{
  "d_model": 768,
  "d_mlp": 3072,
  "activation": "swiglu",
  "norm_place": "pre",
  "qk_norm": true,
  "init_std_up": 0.018,
  "lr_mult_up": 1.47,
  "beta1": 0.95,
  "lr_head": 0.00381,
  "schedule": "wsd",
  "decay_fraction": 0.654,
  "decay_shape": "linear",
  "doc_mask": false
}
Each number is 500 + 50 x the weight over its row's rms, rounded and kept within 0 to 999. Layers, rows and columns count from 0. Numbers have three digits each. The size before them is the row's rms in percent of the matrix's.

# layer 5 MLP down, 768x3072, rms 0.0262, rows 174-318, columns 1344-1439
093:464608480520473525462496487518524492438463507447517448516517589498465440494440440522473540526540547544543513484524526476472492469456483495448439552474541413555541444450451594473500516507527457463545438549589440535505393580525524539516446560445401412507523557576459480395562505493587418414
100:469459428577586502516454516468469389391448426535468501585539405511510511463519483419487466472483547475479478457440477398497456484438505544514545547478524472477469489506506499504556550493592500475373548551498511498467570475490493530498497495511569526487518530516486430445468504455516580570
096:460476461453535443526459485545578501483454537467441435543453544450546501521549538437510480592441505540520557482568523497615615430445470491453556490443529517452457487579544560547568465477551463507478577435454472573441460461505486501596518510452626476554528559455519564518513529523521529559
101:501464432513467565492481546492484547514491464442481487465467549532470506485501459471463541522597496483489512408460493457494453412477491499476447515586464483532405481458543424432443461520548503427543457591551502453551516458505554424519533471548469476536493452444443562559453620435552559453
098:416589503441437477537596547491518457519536460532531482423476501503479426501582498520450580507529467497405535500368557530534450373513482352552547507458590495413534479518571537432517463498577451513391556514474528549446398630463539508451452517466572549559488542450504531510556532544513568463
092:464450549541549521393431529530560578486443589539574463518569466518429524521577441419457438501409583472628453517539517520472448467487512515450535464528467458471575491498438458454490509518487414520394555505425551471490484526561598422432595500557512410458523524515485607525463556545525582477
100:528501573496499494496512462432553507503506450532479394541478464448452550528483567553512496472517500543525414591513499532467496497525490417510435465471458568540556545414332486505442498413581532511591546517461563443440488605538521623459544536557449420420434534447606430501533467479618510457
102:509426487473552478446509447506480562574560354502404454569564477512520513385518457436475487451477464449464483506569595524402571552435480548441484542525466479544485479442505508513559509537475463531401555607387506524527503445492436438536508476426478578500554448533499487441454539494540484491
097:497431525475474555554477510467502434482418446561508487483516568499499458498494573492570524476411457544504476514399440562559498474467547539493465477534487568513489484508544577517519558492375539448470528566434466491515529453561484518445511502562544492358532516539460503548488482506591441554
099:554584465429482488606572531519477490548475522479466423540456515476384535496441445491430436536438572495559377462527471544661524472490507594530566586500427494457532447503573545504532538456434496574489557496538409468527455514565478517551461515481529534550485512535505420514616447485528429501
105:479523447524519497503550547515476513483547533498514513437530473441471480444474554441516517488467549484455506475569469549496462469532504422555515511488548591470602462546534496474582510411637543550495575542452402532463473489479435582516502504539489524526545475537543524599495500500614451522
099:455470486610494511523553565509472529407437491494554494474405486564592500535613522462451506558591514419455473502418405550556536493576470511468432532576479407491455573572559514425462523587488555514511489467547551507490575463460410457557447504554431538440517449605511453440469594546525547504
104:485492542587504471469579519589420468486440364431450414430466549546463464452447504533416505475618490557553535483515545441488559518452557579435447522461490509430509538457459537595457479491479513496584512521506469506482423549528503524504563414608578507535512563464462561490576574454466531498
098:606515437515526558630522409543545483453518469410432438425511547502563553533460545483468493505521482531512464497459494423434489512488472462530487449504561531529456509478584514563380492566600450544579436526560484477443474588437494464475484523451471580483463485465442453478548465552466471507
096:435526478558436468498430465484508481421534529504583457458445445490475437510372484609509553603507487532450450431478450516497526462525480427487538535499512676413477472407541516526445495541486443475452527502501451483516465593595523431406559482497510559497559453483442539430500471592545464500
098:519499498508461580480568517478534502448390494540520381469545504557487412464568523519489406530480445465536526396525480483476487591482609543481525532536451510419487503575518488525524445579388471490436469542541592514451438537502496491505448492495595505551621555445528464541590557454580445513
100:501476533539503507445514562489566408439545462464505537399543559573500399532493511497511503550486496505436474484569457585509577567538487497502409562479497447464580534482492452551506545518498477519532604494498512459405527448626489480518535454421530436514436518576579485560545551493573555500
100:517478505530475551437552471505582551502492480519495617425450531466526509458453538513548547466484406541453390437506527517512551460512428552527511535521448543518478474519535466465573586591587541502440458508611446529554395470427614590566526469453547518485535444481570484469435516584522483518
101:537422429465555470602478522455445604506585491436500514505503440453491485451506481542512462480491500424558528378518470540450544443500504528474480466471482457510501550453433529581474526413441552571520538532522615450482459535530546508473528438476460505547494511467430584427458510560424492440
098:570526398594557512481376532539601477462465434433459400412516458598501493513554565472542410512503556502401536546487459458521544453503581547499491428530469637536494512466552474599569580559494532478367432580493512548577501455487456475419459438504585456475513538494535538516436389422584410621
098:533402508480538509473527504460406434524504563461601487458578545460512435517552466434492618493476402523517564475464541517448531480460487475495465551518521512473507518501536482496436434405407464580447529576503555503488438500492422503525541440473439401492576486451585506509408471441503442494
098:544510556558476541488481449411495440514444490520497479541493517510523454434513496440513538494503483500526496485438498444466602474527514530506523564459453504484447464460403355509502545518537460603493424452492543522472515450526541550453438543517460435518554577497506480461527545448520535422
101:456535415525506522496470435478532500508468524539566589439489466520513488525523530574548455565471413482521515477538515462523560474530549586489440552409494564489526489616548486404491548409580558497485537553523474498592528505581501520596528534459558511503505467495414468494488495510451464539
097:519535516564505487495549475436438519539423529436363448516486556480460447473427567534499575518477456304551479532404550431490436530516479617461454546457508503514497526547376524505493498477577565474445483500543509523483398472471465515544429532459482488507533451490572564358468549560543484448
097:485495408484537424549469447419442604545444546493576503476415526500538507458540532404444533455517396466495498528541485524475465482481446507517490599456456452461530456392422534497485489502558448499541458501595505518531494452548429398495552409543499478504525551570446462513511422492519440483
153:486476527452510483457519548523567543482449554528479495519486581465576539606520576491565602523538529517480563531507435489527621448521450509500479453534524457536500503551518530507481540460438451482577413427450573448552458559493412472495504472468541431508492472457540519467528537441520495524
097:469513489586466589553541590534506486414486490484459444488582488537551493458573514462564577516440449521433477445463506515551543467561465389489534617574576459489506466466383442532511618512428489473464474401512536579492468441503465481479443510479465487445509594547483535505498458556449471479
098:414483546464535482529455451488536492434491530515472592532484513460428490467474442548538512484462556572507424434494465403607413503515570456536498562536493504444428425496541527479559490534514536472506523489493512466502551563486482522431519524506546527401463486529549543644511475557467474478
101:492502501462465461451510520531454472442519590406430550510441493525560472545538428497481502509523513472545532503584549541477439498488529569435416530535537524426486492418442501562485508474510434464469525539574502589445448567432555477494505508482463454617446446484510460576539449513469505430
102:472658572571458475583594410497524472568509448549436510442549448490477478520483482493498450556470489542474513514451549441582500441507488507553548450533536472513499443507512523497519450501433486473435533415533549488523476517490481521486528546505501536449442547531471510377509567514364447461
097:586407512494501473511493581567547506481518518470596559477431598476537484569556525480534471610529566509489585548480515515423463488488583553466492558540523562533488482540500523468483567483553484483478511531488493476490527461443548454614450539494492438501599613461419598485441459465454528437
100:411440533459372477524494565497435488409595486469543616439570508585427517537544514497506462475572534498481463531543497512464483520477538557481462595518466549451531552451392445472483564557536507543627455535364436527484488492560437463424419534396505477467497507487534414451533449561491516485
096:561485545470464433454490558563516568505501555588470541538509571489466552519540523497550533496506522532441511486571484432471479560449527619524412558403524502468507513538594472528442481468494468608519494427522498499482517425569475602493539347451514544479471472551509489497586438510515547491
095:505408462476456437616542592518434527515459491441418479540548566526498480498402521476449459505488548522528513463529497429488527461529566610488487551442493466551566503505443537498553520471483535408457431472548529541491556445597519521578575575464492512535412492438476511476423442508430487551
098:463487494448416520446532465486536491502425509521564584475558487522571467489437527570490421463508452488510562439494497451489476473522510556394521509607502563478504466510518464414456488491494469575582542415540493556503487503448555457547501474395514488366499372527539444481485420492462428460
100:523520516501539511563485480522494516547513555428466478467376459539552546496540511598585392534609467573554603519619498579423485442495572495503446548471414476515526539524493555491398455545418532537502478469562491448468444476512444475500390542509509445507567575587445580537430488502516502460
097:636512483518538477495480422505433528420570439376531555516415558491438555503450502485487491479436420512486485502477523468474499414577535469444459525571528561462564484584451482531506531447484489507528429480429516509443519484581476485483565490570541466580536436520535534491431537442581505526
098:358523527469587485574509522535523543545460460539538409558498552527526511473355552479584528440520531527513427480509480508557578507496559537513467563525418461488429482540510533454410579558473388397448557593498514454494570504550454478425506499552495539489440484587547532470439606578535496518
098:499465530523579446480463509498425337431494567554560473582545501538511494503465560489552441510502465520472454513545498532464417514544583514508534513552507540474535516479512549474538564523566574519455500461491533576487581610507463496543603530483435445503523461543565454478449555449484517484
144:500451544463408472541462620584481531527505512444527507445516417487474480531528566468592476545449516573477641432485425511519411490550490559524562486511525451496532411506573547500497489528469519456524456523447557484543613479467498524489486503507589538475533491448466553378578481464580550530
098:548484460495505515410537484504478486467490496593532543455470538555495472491428490497483521505475475511486509477516494468505620478500470492461533548394488409518527538527520554449608512508454495501525437475430546486465475556471567512517404433456502468540501446469584462521562537421512465425
101:442498475452442453484510524428517559526409521552483460504532462561507556498553452516489516463491625500509525564553455554492536505485487439465502430578559534478407538528522458432483480611533504510409513508515461493510515393555500514508533534568526585438477549570554489579547502559520487463
099:431524524496524472452501478518520484477495514532498471549438516474530543474446485531440495525585518476471549525442448509463581470470492513511436510519462506484602515491573502567504504522495443522512480546546510420468484523398472453418599537406454487492500474383504462486478571515457441463
099:404502544514515510561478511473440553547426474528504600552520505445527497504360579442524501463539560439478564468591548517531485497519504422491448499541518483491483498543447457512545518579610494500483461434386509526472485450511508524551480502425586430440539437469534418541482619461604500464
095:539500542441594519472382600579449500534471464454440444441496484549487539544435491490493513532422353474556479511474483493370507476504543512509446517547566585548532459371457535575475507453527431419588500568485486452574531439497542501439625495485544474479519411410475536550469494393552539547
102:530454506457403480496474474501535458514561507562584495476448469538534427520523508549512504542426469501569488561533443478499558585505391481434507497490463473516504471525449542477507498550467439499516475457455514501488568593570519485517443486568527572454450488505483512481502476451564487414
100:508543492481452472523555514508543530544562527508420579473497583469429495463539512475519522534432483496533522501542446562583570502451517488448541401530534471538472510478469481530574478517492540491431493503567524542509547478526507524539547434512482483432552452513488499475457488475521444536
096:515494459493404480480447458431464530533641524520509474549512552463516497533504453512495425522596504498522474488562437457515569488539560498438506441549468538453512540521500526587530436497427464488550508491556556538516475477447510532426519490586498505378493459525573457489535487445477482475
101:532520466575411549523473582509422541502515460542493495506480576483463503569507508640493453503481518535506498444440607538543483437571445569422477572454397465494573478494566456554455618537456483513461595549540554510556442482503444512490502527507552527625452516493534485431496508541575402440
101:384495508534482484508560593536489561490422475539476419508409520540496491556528472587495555486496549484444541506439478556516494578505428539451578510658420490578484565466456524470458469593458517489451414462531596517476481494436531538532470471500445481471545548539518585450517556442449596590
090:511507548481511603548514578498553510480536548439486517477542518486539542475547497537551544460518479489502468445534516535533537471499399401556577479520581514533524403431585430572556468550564503503518488540500491499580552577528513457525377530550475546531585519455505508525453477478512548481
097:494529409422498547465436521501485484423419429525436495584523554453493547539491493547477398479397593537454517428549489443538560455436473531512499439548459466488468562580450443377520609525510542493541576511514448562525475471490500446519505462534515499477466418497485519498526496514552525522
099:474433432508434462502520501472485420477446503465556480475500462580634567487571585474519403443504475445495558474452517522584507486449530468396439440501557527488502507531502404486539564496492569529543570542436554474567545586576492473461484429451475580464392502453453473454534533482544440512
099:513539519483475517535554464505448495506470538577563530487501561593514460436575474508496481577497510512482485529421481481551522497530533473454519476563563433449535584477513571601461464539529521561459474469500553457514568519460504445488519448573511442512513551528519513489506543490525456519
103:484478390514487546528454553450495598498542477456474421449567487474524575538488452556452453502450358436459519433440490526554488499527494577488589508444431525614596416535620520452447538471517431484581519524574460534450435441573515502601410522495507530561570419489562498484499412485500480655
097:506503424414575527587507557587606500480491467540462502503589553485515565485574599555523588488359498489509494439481476444595490599465448649468505441535534496406439530407545522516506475485468440543479540516496506539567512392446496527523489517461576480468572414409426568517406501402532598531
097:500411446490462416480512527492537587397476569540612476500502463583492547561478437551446506542481625569601506499511472514438509498574559447459521452456501512575480469464554517486515585418535533518516494478460531516558483458512560519446556513521525446465517549530464498577527578463538571446
102:485475461540482410506523537561410595503461432410535515535449485477478476463442409448431529544502534540493609500488506469530521492427479462451498409510552528462515489495531473421506485456491513462414519521503443500467460555438560495456430538493564413483480555466566528553523605460480490506
100:517547483509539475500519540501533386562430462486486498515526553480537452541566483439480431479516545527611518488473527502517529469544534546517481500552526515583533456523523464523577441540500590474540523453425478525505482484414492415472476584512509545425474484483465472515461551428542517447
098:486452610508433498521475527424565443446539480516463550353400500566553505507592533439476496496594356507482524511464438590442421469518509408434582569516485436555510535545411542513497591466459484514439451472443569549460550542491493409516503430511454412530463571505523436509557500575560506453
104:420468472513468518548520563532512525380447544525453455473512398567494489526481388524596505592438423464449452573534447558535459589537584518502510441520486466428489450464449475534492538495452526521550537544403576440440629517537484570464510476514575481487597489587461486526480529541445449566
095:473508420566533438493482532622531491616426560497472613531521473558536401500426500520486470522557520509494529502494483535501463598521539482497481460489449499471426458585501464535463450433448605514458430449425538538507469561541549518560400475465558599479471452471490548441454529495518490469
099:493484466519484537500615408461516569448473520551548479513483527490514541576592447540526579465489472497514529462551489492551556583529499528447493469623467529458542515528543454526490560446454462458534494588479466458553544543463528392524483481456587495375530473534479492555496515512435522553
099:445448515474511532539514497609462511527586410467486579428570402408563485488547465447412558483465504513489548453391459470433501444544451447523554544499561432541495487522569516472473580500528549557525522466524578608517557495552476428483390506551447514462515518477467493577559517473423504505
096:457502504617532486446417468497518454396396392481539491429466447497508502450485477493583503370449451586466486496491568459496393439650440588530529512505513476539473525511488475475526440557514501449528423536428481481439598431600495522453482533543497536513542491524489412469450545528456458526
101:476558523476458598446485505426589519544493623542548383515600564546522481488532506437533523360542529534521534528545510550532486511383569562476476520473473693439592515482514576516513525487574419483492592620566487589489500426528530532493493478413464460429532492451489462539542384487477443563
098:415443521490529543547592460448501452506483458522503456566581497526472542501538460440491487496534480517446463489461547469443469548525492575572479500496507473494475503469463502511437482438553466578508416546480507501508488552565476442495502507507408554472578532543479494500529537386555468488
100:545359538516473525464568592460502534423500520403432427498458407587617451513501552427509526513545526481474326472578549544479562445567494545502448597482508489555533490521492429515445468409501524543493549412553427451454502486641416508504490476474485390469499559464581511472473447533496527498
095:524489577582492535554394456552460486532492542524525497557448493507523464481549440529502422535503560539547350494510488585482471511513496533551526557536547543616487436599445540552493437577441508444522561494536523495494518516471526536410473546473480435522536618465422466489514487459492500527
102:518530417410544525621527506443456497524460517508485485468455450556438493540520459475548491542498507541423519494491516487505388495501503535550462515506538501556447480415492516456510531461470495457423491432469503467559450480571606553406467548547504532524435491442583447441483500507525606510
099:484515503479461438401461510407471608495535429517530561498440501553527497553549503369460538424510524564561524523504404520457410496544412540441545607441495490497542505532497499510542461442518481531371539504419504539509500521511504505556461508473506529484524429490439543441536462514483489502
099:524501558493611537501473462536551559603466509497479459464456490455498405461506486486429519442565555509485452425454496413604597597531541540526550386490456561486558463531525587453431478562593462533442482524466489541482442538530474396449519547550540501484504477540464560556411535518511532523
098:565484474539366454541474428535484429515368447486486485474532432546526560505485546524500566520487520437517540442446391541571460486460527487594564456430553475429476430508523459566476398502490519550466620559535493551402422486547540505453539556498448363479485483511602477423507416483541524600
096:494410554482549526558487584484456377529531421505515536376492519489448604503498478496567526586558535523536486485478542505606451493486509423504522578584541554508512574494412502461546457520502443516405450489447584454519514533502523530501539584566498540516491573526549546469498541489433504457
100:624533638441544464491616490472418515490459504499436458533402445581438492443499550411556540463444512565517496534480671502499498523481505373498425571597457522495513461445521535466541478434528508456473564425501508514487442507528465518475599567517496486557527503545381583497489551482452587540
095:452499502449496435431458433533388467533450570475462517523485556500523470492524562431523542499369559555428595517456507475506590557440468499462507460544456499481424547503486559514515490549468461544430453419557474464486541444491527578483523547559470563505566392503595518484485494567494551484
099:460507500495419478450515513474638475460571460576608540470463543507606545512546417558527515400564425476455494429464531584575592557495518551439431570516503421530449454599546474543511536465589516507433516459636521524566453517441496410504508504602441544547482520535497494448461473498445537467
099:472462483519498558548445550463476437434527486554478539520499527494481499390450444453477496492427540492476480388557520460466531520450493442545522540590481547531527524424479543512447550532476472438456542472543550506464559421470604540475442562515546516480509518525531524484518544521455491515
101:560502582578462424481567445581483442475492576477425460470605540571593402583543497591543447442470550385510575489527494597410500521545537526526559456488463489495544489523489491499526483513467500490622510394535529529512441441500596516453534598478451555513428499412481460496579487553520527491
098:591521417505509486443512495510531548428492459481410565509508516556454451525503470525457450556520527566515440449415489512517463533507564476445486471498580424496407508474455467528349354499554488537487554457436531413481553430622569411415545519464489516543495495433499547555552524435528507502
100:545486494479563563447514483483502546536544565436433511569573370545467544496507492425495435616436597473544466496556544479415475489580477441467471481509507403538485453568542552392429485591465507489446467478496493541526525583456573498467511482543468539504496458458514551449518394419530526558
098:504597465562473426585441413519514416461516581471448564467636515545476491459568499457467531467503447476393495509467431471475492494471514541475507485597496622484554548482478500504511482540598485568427508589521552502495576558516459554469552450438531470466478366506453444546529624538576497539
104:505422539512506587558644618544465587515573422643523554520520611461441520530465584514463544496547450487591507502437573580455513454508539477509518534503550423585487588552429426521519572523475530505507551514524552497520496487448513489481538637463500412414503413483507459626503521469511448551
103:541443544565544524530533466580497511484542485498483513527526599468481510524562387413457477532508462383434485393592537473594476468463470510456454566468526533444511566398464548601522523610493568644501439528513550570411514440521511417542565504409510436438476407496483531449488503472473483427
094:445468419521474406391521429458501532507465506489538515542508555550420515525468401467529494519565543499482477533491470511596471531612568471524490508514572541506613533441454550558539497441482573588494497510565547443521526569576548453490497471441480461484505556509464598474477428493477598478
103:451524596513482476516513525570455433490566512489444473478470523499551469480503494527449474437475510494481398533469458455461488437524456480515401501485517479522542379528531544562507581491500434519537459449526544453481512526582574419400483530539513516499482490467491438491512479385449359468
098:506543521523536497585580484554523401469496502491389515474545525550531482454450515491529528567478473564623506497476499541499465441528475464449489443546569477515461450452563475538480577591634626506536486521462477435666464369497508530530476491499484475464481529503591518560475628524548546490
101:490480528504465504538546502503520450524530536546548434388454480535493542508546519557481507501557539485558526572546442398587525533519541456416495525445565502475546502526494457506557504531571490546573502440525455512613439579472530445550533458521482496577499494462502470548482495560414530510
100:496498446472470467524532410495613524456463459574473512549440457525525535455553562547484465528502512461552485519505493458428525476434516475524597548565484410505393451529446457498541485512471414582504560506548521484556514545451472579447470494502524479496530538460466486560553453535459460423
099:487431456531491420599506446530522478540581556483514505486553458510471545490454486543496503518455528629597374458569456579478539472515505343458507485604568484464566489420468505497516409562532471517433448518465521541476542572512455439570448580554491556551444537485491416425556494504471546461
100:465548448381511459494467524448508480525509491499446552472477428487518549534477619537599508453559503574502644518485555500471572556491481530546497436443495494533520463414506439485420514450553553477531526476511571575472422601513526476424365451556443584461557498505535464558515617457500467576
102:549429578596404532412567572589439495453424517506490541528411507427448535521495497478531463549529535471574400561463475582429463508552552506444555525559523610538528566514511515491435493467471594444494426481463487501393507537396441500492516484532501549515492443482421483514528495360461523524
099:481487537532605530529507477519488505520517500475521540476544545521379510448556533388567543489523544551558522480528443448508414457408419506515528481490489555529505530526503569581581485551519525528463572504518547508498489577503571437458487494505516574525528483535595517594455535551409486563
098:526501532553494515458534499433439405451455456463550539456511478466538525487431505492551496437472502430446459447390646456360436435489403517581457488590520519464571455502424593393457533497486500465487531450516527469543522456515488483448503517521541545518553561516475505524509543501514528492
099:454473471404397400505562512462612415553538508510542577384391523469607517539551578545580499537461451548594428392466442509401551615416503495496532521487510483560508501404434426563474514497476473522522542526465543496573484468604527579508402496525473558572481400506503597507448614478455419402
098:479450466538457456464528436533455504604395526443460460575551564482598492528521532483524525415492582527501514541485490494476480452494521467477421474504467564471451491452507507531443512494493497552492540540499544541494610462486518497558501525544436556505458452542547503475497581507442564542
097:499484496551608465509454446636483457537493525447511513479381474491474552540502500519531478505568548503484536527519407492426472513597627515526459496555538531466555520391525502483432527488566576453545556481590501587519539600510486489524510505400475521465521477571503533451496569499502469442
099:537441568521537504462486417569483496540469413487527544512561530514459518513545559390513502547560480499481604507596538515421513554467587438528502457527563401435487555436383484562493550471556585505439445476444393598473515451478594491500424493488516527481521447442496444524478475437454429545
099:504523523550501533468491435501404539427520437568437445559554416501429539464573511535507547536440527446542442494531559446450505609494507559577488527454455520554548406480555537572535455561480394475558483503533413506500463514508502561596470515453500540505512519521454455465532472562513530539
098:472578533482516437565483540544529481432479507483458457505486434571470444492448496529576445523529496529504513497572494491496561532526511539488456499513462492430477518490456349597498518517554480509532481427541473534435465609504445460571398410532504474483500512435473511534581532438615479474
102:492389554495468520504522476504448518560491493533385477436462488466496453599519502495394459615403511492479488539420499465543541521522557528522404473429475555515460498536567511532537511527447412414454515531526572468525493536480524464447443523563491547537486546448445514467491595512571480440
098:442438506566534462537460399535474431631484389464522444488503498419540447438536512411495511548563444495511539505491453468467505614553559517516533507477511432566557451470519532449522423577502533407557530425482520440525498524554491628511515560529417472520489528462536564541443583480537548529
100:489549468453552609533479574438555503471492495466520488551455465511493446520535530500553463486503570440476542519619426487400552567505484508506422416495534408460585592547526548477466459576554507557573497467526626523486453546514418463455502473492585436534514554474497484528498520486531439578
103:464506561505522544516556419573489499500500479497529528497372501561484602530384513458482441519506475484509513511530524545622484371613502455513527454536482514463501398514505568542448470478489560536508498504489449513437499507471460518461455411445550535598513590507527495522479512550492441535
099:407390493475517429367533458496470501556480451516554422470425533391472613492417513464496494412529471509448529489539471418490515428454544497393499536519540397538487457504528476528439455465404591540508480495585548550501455479450482471566531465500486574505495373483540553487516351517474425562
099:583526432379545571467486493405481499428511510470540494550488586529448540535507516421563525466441454569473528504555415502394375450539491487508504531581442465401574467545523555477512471524496500659485456491533536510518518439494530527428534562485537621479518510487519533527460515626544559473
102:448561561542475466609480484498467507521590525436535563507488507538504592466405495673575444502526470531481542542557565427429498450466442502467519510519510389474444508555531487465426484502440473424461504496422452576435560461489513505494522614470624517462419456525553460448542505670528486541
097:466458436520420545533597511496389497439578550488516537502589476415526472438569477413519535504510489485464589518517601492479568498559476482480437535549571459533483507503461449653475442533484494508555546551621545535362503509578507521444524520457462475540579476519574545455539516451459490462
100:476493502511511565520518544499471509529502470573512475521427486481567547485521575469379551462498479531531542523500508465586438501453398577415573427416547517615493504495509513480564505573503489439475483459505529518611524486626541452428537451487483531494585482458500527501481499528497396433
093:517507463512475507421474455389544544486514612416476496522511473471437458432417480518615540530501469483525459541518580562525473583452541605517499575523549480481433418474551477539533420424504503505482498404592477511546518406460527459433492504551493584480486529455496511553461474500394540490
098:543405539513505497484488567558550456480567527586447461527482424479484432494440487477495468475457442455519549454492464510575540528460495385516528516535536482579537491497474496445445447538444528530397529529529467413480447508528530471539413432559486484521515462491470435491500510434527478620
099:435443470535467549592451457497453557537542525545426423499387499606523560480429538518572388447439472558509517438560453462649577463463476473521447500578407581522611432555432565571557504597428597576480456449497565441491533448545570487474503527490496541396416519466478554436520458588528564473
098:486488508462495517547513445571506486506453452534444521473515444546544544522370493416468516527536483476553510419523516505499498470513447531440396554442432545558528440503510534546458539580517479474586528501568455478485454533504513560600510516509510504449520500523489517505459502597515509482
095:493508515495476509412503449434484498478438559529598532461554478459442482499488333558446475412507491417500462424504578506431384499412510549480532499524473507512476531630472518469480534437419507496509459509496581527610556462455489576453496458556570558516565458400520445537510426508490432512
103:484518528467447448500573527517471537474469472550537482469509465557433473439518521463505520504418548525497510464574415483392491454462427528544418575552438448513516516398566416428522481505522443543463556513407504533528448492561474541542454389465488491535524505456477418550451462547402471469
101:491488553480509502455456440546486531560563532515501514548505433440512569497519461431538529606488506522446467412447486484496528518517479565540557443507473583479521577482514512600549461509464563426485519532521580476466507373583545448495427479509538448449560509552455484502487544458499536560
094:508477441462528535575514565450501543484539394507421600538539398517482526456484459489534565496511589423493498478454497566553568563510541407483493514503397538565532462459487454590463467540526400508493544498568582510460520526521399426475487456560554426555477473477506494584472492525463517613
101:546556482530545516510530527480511426453570505486567388427499553540461542565415622438532539460477557523428469523518496563537562551584534554537569458512524565556566463464458587478519611485568552578406511517492486516509532516520545574452339579526525517470474551454508551497574565525503453564
104:482549473511570511474499443475517439511494485553480480589467454488585593484457445492420530465519480455550404531479563486530545518415463505502486494471471516503418578406479516502452476493532453584496581427591426528483383494566476565467546509515451480498474520570464417576448478511479519464
093:595506482495385504483472512564500445511483462553473539515581472592596439506528565523405521412526604480545512482531501599389458435472500424562514507539497514465461509503534432571540546559508432428427475534506428561484489519463442487385471559578428440489514583439453462521478518455439446473
101:533463499459475586588520370520458432483507530456454518469573487545558451463514457539376503561488529417436506548405459526421470451540420487483511497517466489502506595445563559439533527383499514454466483531529533533507485461445564477499533507558477625561475468491433571462519583447500510528
096:583508470520502456588533502531510463483429439540487495555498569507441437548432481517509496592491468583612532453512570519501548475516544517494411563544507460443465519414518462475481399460410509534482490491359535538525491553491450504506504502506507489483452467510518484447540516481460589369
102:440517396493452468504500480462329449481499485527417497520541568493492562568493493436434548538592569559541560394497583485461520528454568459496505553460581480508577433441528511538490450532571499537427470524451497568419506477517395575543489436445496543513468388584523538463532563535455521466
098:522534513467598603469406455487519497433467476520581507436506591464311411504519423385394417437502522484409403536478469563515419482441598542530382512477514442489492459454554532532452548512354528514428480568442544491520601516536524483554550363472546490503482545453573563452502532403386500513
102:558590521469505525416490539447418461452467531523576443527434456491480544424400531498566425582492546438521557455443467506465406506536513505499532521498512451540551429492486547559557515469503520486447488492501500474497452546428358472462527460531461525549453503502575516437468441507404490430
098:557497462418469477478422480446463555499581411494425501441548507585516540589463460631470463481490504479537579479483490478320541472500439685544589575460532547595516437449452527482494548394471561527508484514468464502531554566547506613529442478454483390575397421417453474489534518541507481559
098:537421546511487488579528515529575459505560540448543589499555505517540584501575555444426530451552527438512581525502336518517551481524404418540479482548540454568506499423448389472474569543518508565458475500501465519581548529571518474480533516471495551550495480495457424444436546546460513529
095:493518449448447556461423536458517483474459479514495428524554574543572431555476454520490421375530460462508464497480462489528570595477559450504605484484491472578476517530549412592497496591478535577510472545481493485494526451460512513546438472534482502540550534452479457513435538513479590579
096:480603515513444569574492425485492556491548549463449444574483563568536536436455506521439485503457492489401506548522555435522510506510477572463510453445471544465429513434531469502486482529447537424491549492444491523512524546585498473412472532573505515470490505427471447535442445458431538455
100:567493543470514498507550425552450520439559548490477542474486593500468526445544432477431453521496372575500501509552510499444429541481579459461532426642538508574497566477460411525417480437462490504491500473560513488495436543496504531429507533582516473454441498493452472645488531584426521537
097:625472462513480567471476468500493450567586518518416559511412508426482541513470506482531509532632466438420524468503507461517467421512506544518491397533468516442529476471535432517499489513492497509506553510512498519516379543474501463543516420546424568537357515427411545492498512472539538462
097:558511494548575514444507568444509465448447463579526463387522474494469506497492507539370485510564429507495416505557423522532443425365484411474521429499576476454446554470608476448503490511539422434465413530387502564465502547534499484487464441458470426447517485477419509619483494544556482439
100:501502495473529448492478430454524467497471537491568457565440479575443512553505454607586536602537508569463488500611471533441486491527491482547507574423536520574446455499503526503544489519491482588496474447492458551536492449454576482606471550548585521524528403472472474534458649490508486534
099:463507460513496490506532491546478473432467530503485492451417467506556511472497486415459447468495524512467527526599429616569479477467458450481468449524500512546554496451575584483524458537535585507432488517519512506541516516541441499454584506471550544369413502421601495493433520478521414456
097:499484593499477487468497523450535587426459448467496536421424505476481501474474442508462499509519494559459512478588476492513489441552511561518509533538458487447476472542467484468479494449409502518467443456455415451395477543468477539502502492462533559472516486438598465437499396593536406507
098:584487515455528474551561549567554559472434492511509494523511438531543479453530476404483543501535547476478500541513534407496591479461510459372456494484531444486511502474514441528547504477433427466440427458522500533516537593453504434514435498515508593560516570506454580491587552475460541503
106:499618558542480439522481535489516580451527529445489520422461461439421580469431563553560393500529396409485463463545445490488491448477447464460559479526450508542524480637493525453532508527501497593428499483476516473500531505490531518393493488456479479529520577565555488517489569580505534469
099:485537481456479543501488448561505654538484407489521509493519536498413514549552452524507513449510437532516518525532473423490557562502546533474448504469513513579488426477545522449478476452559389593607515463392622499605481533520438540437466456529469573531537427532515450538417519490473474439
098:467421483595503545464507529431500426523566532564492549520549505486574506560542511510530607530540422527467406487534525632500452496598593495396435497577445530475462562497519508557565402511547545497513504499521509511411462472475514541468493527453499464409508417544419482573472440405597515535
102:457472500520534502441488502555489510474542537485581551456463542410510434508538438433516472572514477428443504468569545363548477478469519421521477434495499477404582497535515534560525468503438460513352631487420486467517432483574501550480467408532480539498474558467469544522351540533600493445
102:519462484439449614404504504542470599473536625573531532508497465455567440563509382541541497504533429439519503400546532487522530476452425536459526451484479535499540439431527465629469450504538488469484563515475534435429554459545490483485459391454451463534480581633519590477450423501471516560
102:518464555510426474535582513508394380539514478455438580470445427504547486477435444529396515466507507464590600554552541461532528561512559538538487432463520576499412479442509520470500608469396434561470549529472470567364473531507518539516572635601432557542522491535417554504453593480521495485
102:521410462515563548492386568415605525503479352431469369402522510495496447573378398481541462486466552431413475529510481572501482484579529441543500429526438522464479468531543440485621509356543443481492578568558430492456537513520484474461491555423429620486572536473483509515483580496532499564
095:442499509487532480600480496528553662555446496427453522437506522442526490498468524478432504397580552532454496425459503497560567444539517529506512520523486497548424564436551441499531503529481437494438456494594541479583550449488471451560473528458499512510580482456490502576503513507561471514
103:507586491509469498609615540469401544545432460492496538514440501501543504538429557500522510421620517512455566495511539570572458443491520382454507434501474520496489554504487528424544472527464534530575525517500596455401502482514448462622549572536557454488488362471552495523471462463468442503